config.yaml
n_kv_head: 12
activation: "squared_relu"
norm: "rmsnorm"
norm_place: "pre"
rope_base: 1020.0
attn_scale: 0.198
bias: "none"
tie_embeddings: "early"
extras: ["some layers without attention", "local attention windows", "paired heads", "gated attention", "exclusive self-attention", "capped logits"]
init_std_o: 0.0
init_std_up: 0.0272
warmup_steps: 55
doc_mask: true
steps: 10160
dataset: "wikipedia_en"
Each number is 128 + 24 x the weight over its row's rms, rounded and kept within 0 to 255. Layers, rows and columns count from 0. The size above them is the row's rms in percent of the matrix's.

# layer 6 MLP down (transposed), 3072x768, rms 0.0595, rows 2433-2439, columns 384-479
size [111 104 104 110 106  91  95]
[[132 110 155 144 123 101 119 141 109 101 131 121 130 126 178 116 115 126 172 118 162 154 128 114 133 156 132 104 116  69 124 135 120 118 116 131 144  87 115 111 112 148  80 115 125  82 163  83 131 142 125  60 134  72  92 114 153 130 158 111 158 122 108 109 133 146 107  99  88 115 129 143 127  70 128 157 131 168 158 164 127 101 130 130 137  94 106 123 108 112 135 144  85  95 135 124]
 [122 125 115 123 120  96 160 122 115 114 165 130 159 174 124  69 153 179 152 110 129 130 166 183 128 158 143 122 129 132 138  90 125 106  94 110 111 114 141  82 127 161 140 137 129 156 144 122 113 131 130 160 117 168 126 106 142 137 132 136  98 128  90 120  96 125 127 151 155 106 129 143 108 142 159 107 135 107 111 125 127  94 127 101 119 160 117  79  86  81  94 160  85 103 109 153]
 [140 133  96 167 125 103 120 162  81 153 150 131 100 112 137 145 106 177 114 136 109  75 166  73 119 136 125 112 150 130 109 106  96 161 132 144 156 141 130 140  98 171  96 139 142 151 162  85 112 127 144 109 116 159 137 152 134 149 136 189 137 117 128 121 113 135 147 124 162 105 143 109 131 121 115  92 132 145 140 100 147 155 149 145 119 108 118 148 155 134  68 163 158 125 117  92]
 [100  94 134 114 169 116 101 147 153 164 141 131 112 148 144 130 103 149 122 140 139 133 132 101  94 135  85 132 148 125 150 104 144 108  89 146 121 121 160 140 117  55 126 111 146  84 137  87 133 127 102 116 136 141 145 125 127 154 116 152 112  87 100 147 131 133 102 151 108  91 119 135 153  96 110 158 130  99 132 130 112 152 115 150 139 149 118 162 108  97 152 152 101 123  95 156]
 [171 153 141 151 102 136 124 135 130  95 142 119 138 131 135 118 140 110 118 166 113 106 187 140 124 150 119 126 157 228 132 126  91 101 164 160 132 122 167 135 159 132  96 122 148 153 123 142 147 116 144 157 156 100 111 104 141 115 114 162 159  88 112 144 148 124 137 130 102 142 105 114 173 132 120 123 125 137 120 156 131 133 135 142 156 148 139  97  85  94 147 115 175 123 158 115]
 [119 114 123 101  71  97 111 167 128 131 151 164 132 114 129 127 175 116 116 140 106 111 139 116 106 114 117  86 128 109 109 107 167  99 142 137 156 161 170 117 106 128 152 137 129  87 141 124  92  87 159 129 117 145 167 144 153  90 159 115 119 194  79 124 124 141 142  81 131  86 134 143 133 111 134 130 117 131 106  64 136 156 160 115 100 131 124 160 145 134 140 119 190 110  97 152]
 [141  92 153  84  95 174 148 105 110 121 139 106 138 166 111 139 114 162  90 167  96 118  90 111 167 156 133 166 109 169 135 138 151 154  96 122 100  63  88 186 141 119  77 136  91 113 153 121 182  79 132 120 126 148 128 196 114 112 139 126 131 164 110 127 100 105 136 136 147 145 160 126  74 125 138 110 170 124 104 140 128 132 105 160 125  95 165 144 128  86 121 121 138 126 160 101]]
# layer 6 MLP up, 3072x768, rms 0.0614, rows 2434-2440, columns 384-479
size [103 103 112 104  93  91  99]
[[135 139 159 100 122 144 180 110 142 136 110 112  78 107 102 147 161  95  90  82 136 147 157 121 166 103 149 162 160 124 137 108  96 144 113 134  88 134 155 116 157 124 118 121 133 124 110 136 145 139 101 172 141  88 103 154 120 140 108 105 136 134 136  60  82 133  94 108  97 122 147  99 145 141 149 162 139  71 112 132 110 149 140 136 142 158 129 126 131  92 117 138 123 124  77  92]
 [130 167 148 105 135 115 141 162 109 179 134 100 119 132 114 146 159 112  95 122 134  83 115  73 101 131 152 147  88  99 132 118 125 105 170 175 114 152 135 141 140 121 131 141 130 152 136 110 141 143 129 157 138 164 133 138  98 111 115  98 136 104 155 131 141 133 144  88 140 146 173 131 163 138 151  88 128 124 102 127 114 157 111  90 118 111 110 119 124 122 142 146 123 123 132 108]
 [ 98 121 141  99 105  93 116 134 153  95  92 165 137  82 169 129 128  96 170  88 122 106 134  86 114 154  53 181 175 150 116 168 122 140  90 143 120 152 143 132 159 125 106 132 168  95 118  87 149 159 123 149 119 105 123 165  77 138 145 115 145  98 153 116 115  89  92 123 128 109 113 121 103 167 133 157 122 126 136  97  90 104 157 131 111 145 100 146 152 104  97 150 137 119  87 155]
 [170 132 105 142 122 115 143 127 127 156 118 158 102 118 167 136  88 127  82 150 109 101 156 128 130 125 101 123 122 116  96 163 102 101  88 120  93 139 102 134 117 145 126  92 131 138 159 110 138 105 181 127 134 117 156 175  91 139 114 109 200  97 122  83  79 127 111 109 129 121  81  62  97 128 128 106 138 114 135 178 149 141  76 146 146 104 106 119 169 135 127  90 124 116 111 138]
 [ 99  88 108 139 145 139 153 113 144 132 141  97 105 196 124 159 136 135 143 136 107 125  81 185 150 105  91 177 108 136 122 149 126  90 179 133 146 108 115 143  99 150 109 143 138 171 123 138 170  93 131 110 114 121 128 135  95 140 127 162 136 109 129 134  95 108 102 141 129 123 126 113 128 105  97 117 112 158 100 129 114 169  90 145 115  91 102 103 121 124 129  91 180 134 138 109]
 [100 139 136 119 130 123 118 116 121 133 158 103  96 103 202 153  98 117 105 126 160 100 161 118 123 143 130 124 126 124  63 145  84 181 127 116 131 110 149 119 155 168 113 131  86 120 113  89 159  90 102 193 150 116 111 165 100 168 142 155 113 183 136 156 103 141  95  97 143  97 122 165 119 162 144  96 133  86 117 150 170 115 160 155 115 103 126 144 150 133 142 124 212 122 114 138]
 [151 142 110 130 125 128 170 134 158 125 112 109 118 104 173 158 116 109 112 134 125 181  99 123  98 163  85 103 147 140 138 146 112 155 138 114 116 172 101 148 118 120 150  98 114 127 115  97 114 123 155 108 129 126 114 138 137 132 132 111 103 133 159  97 117 221  92 131 124 143 139 102 139  98  96 116 127 167 121 123 141 152 102 127 127 184 123 166 101 115 107 135 169 125 168 136]]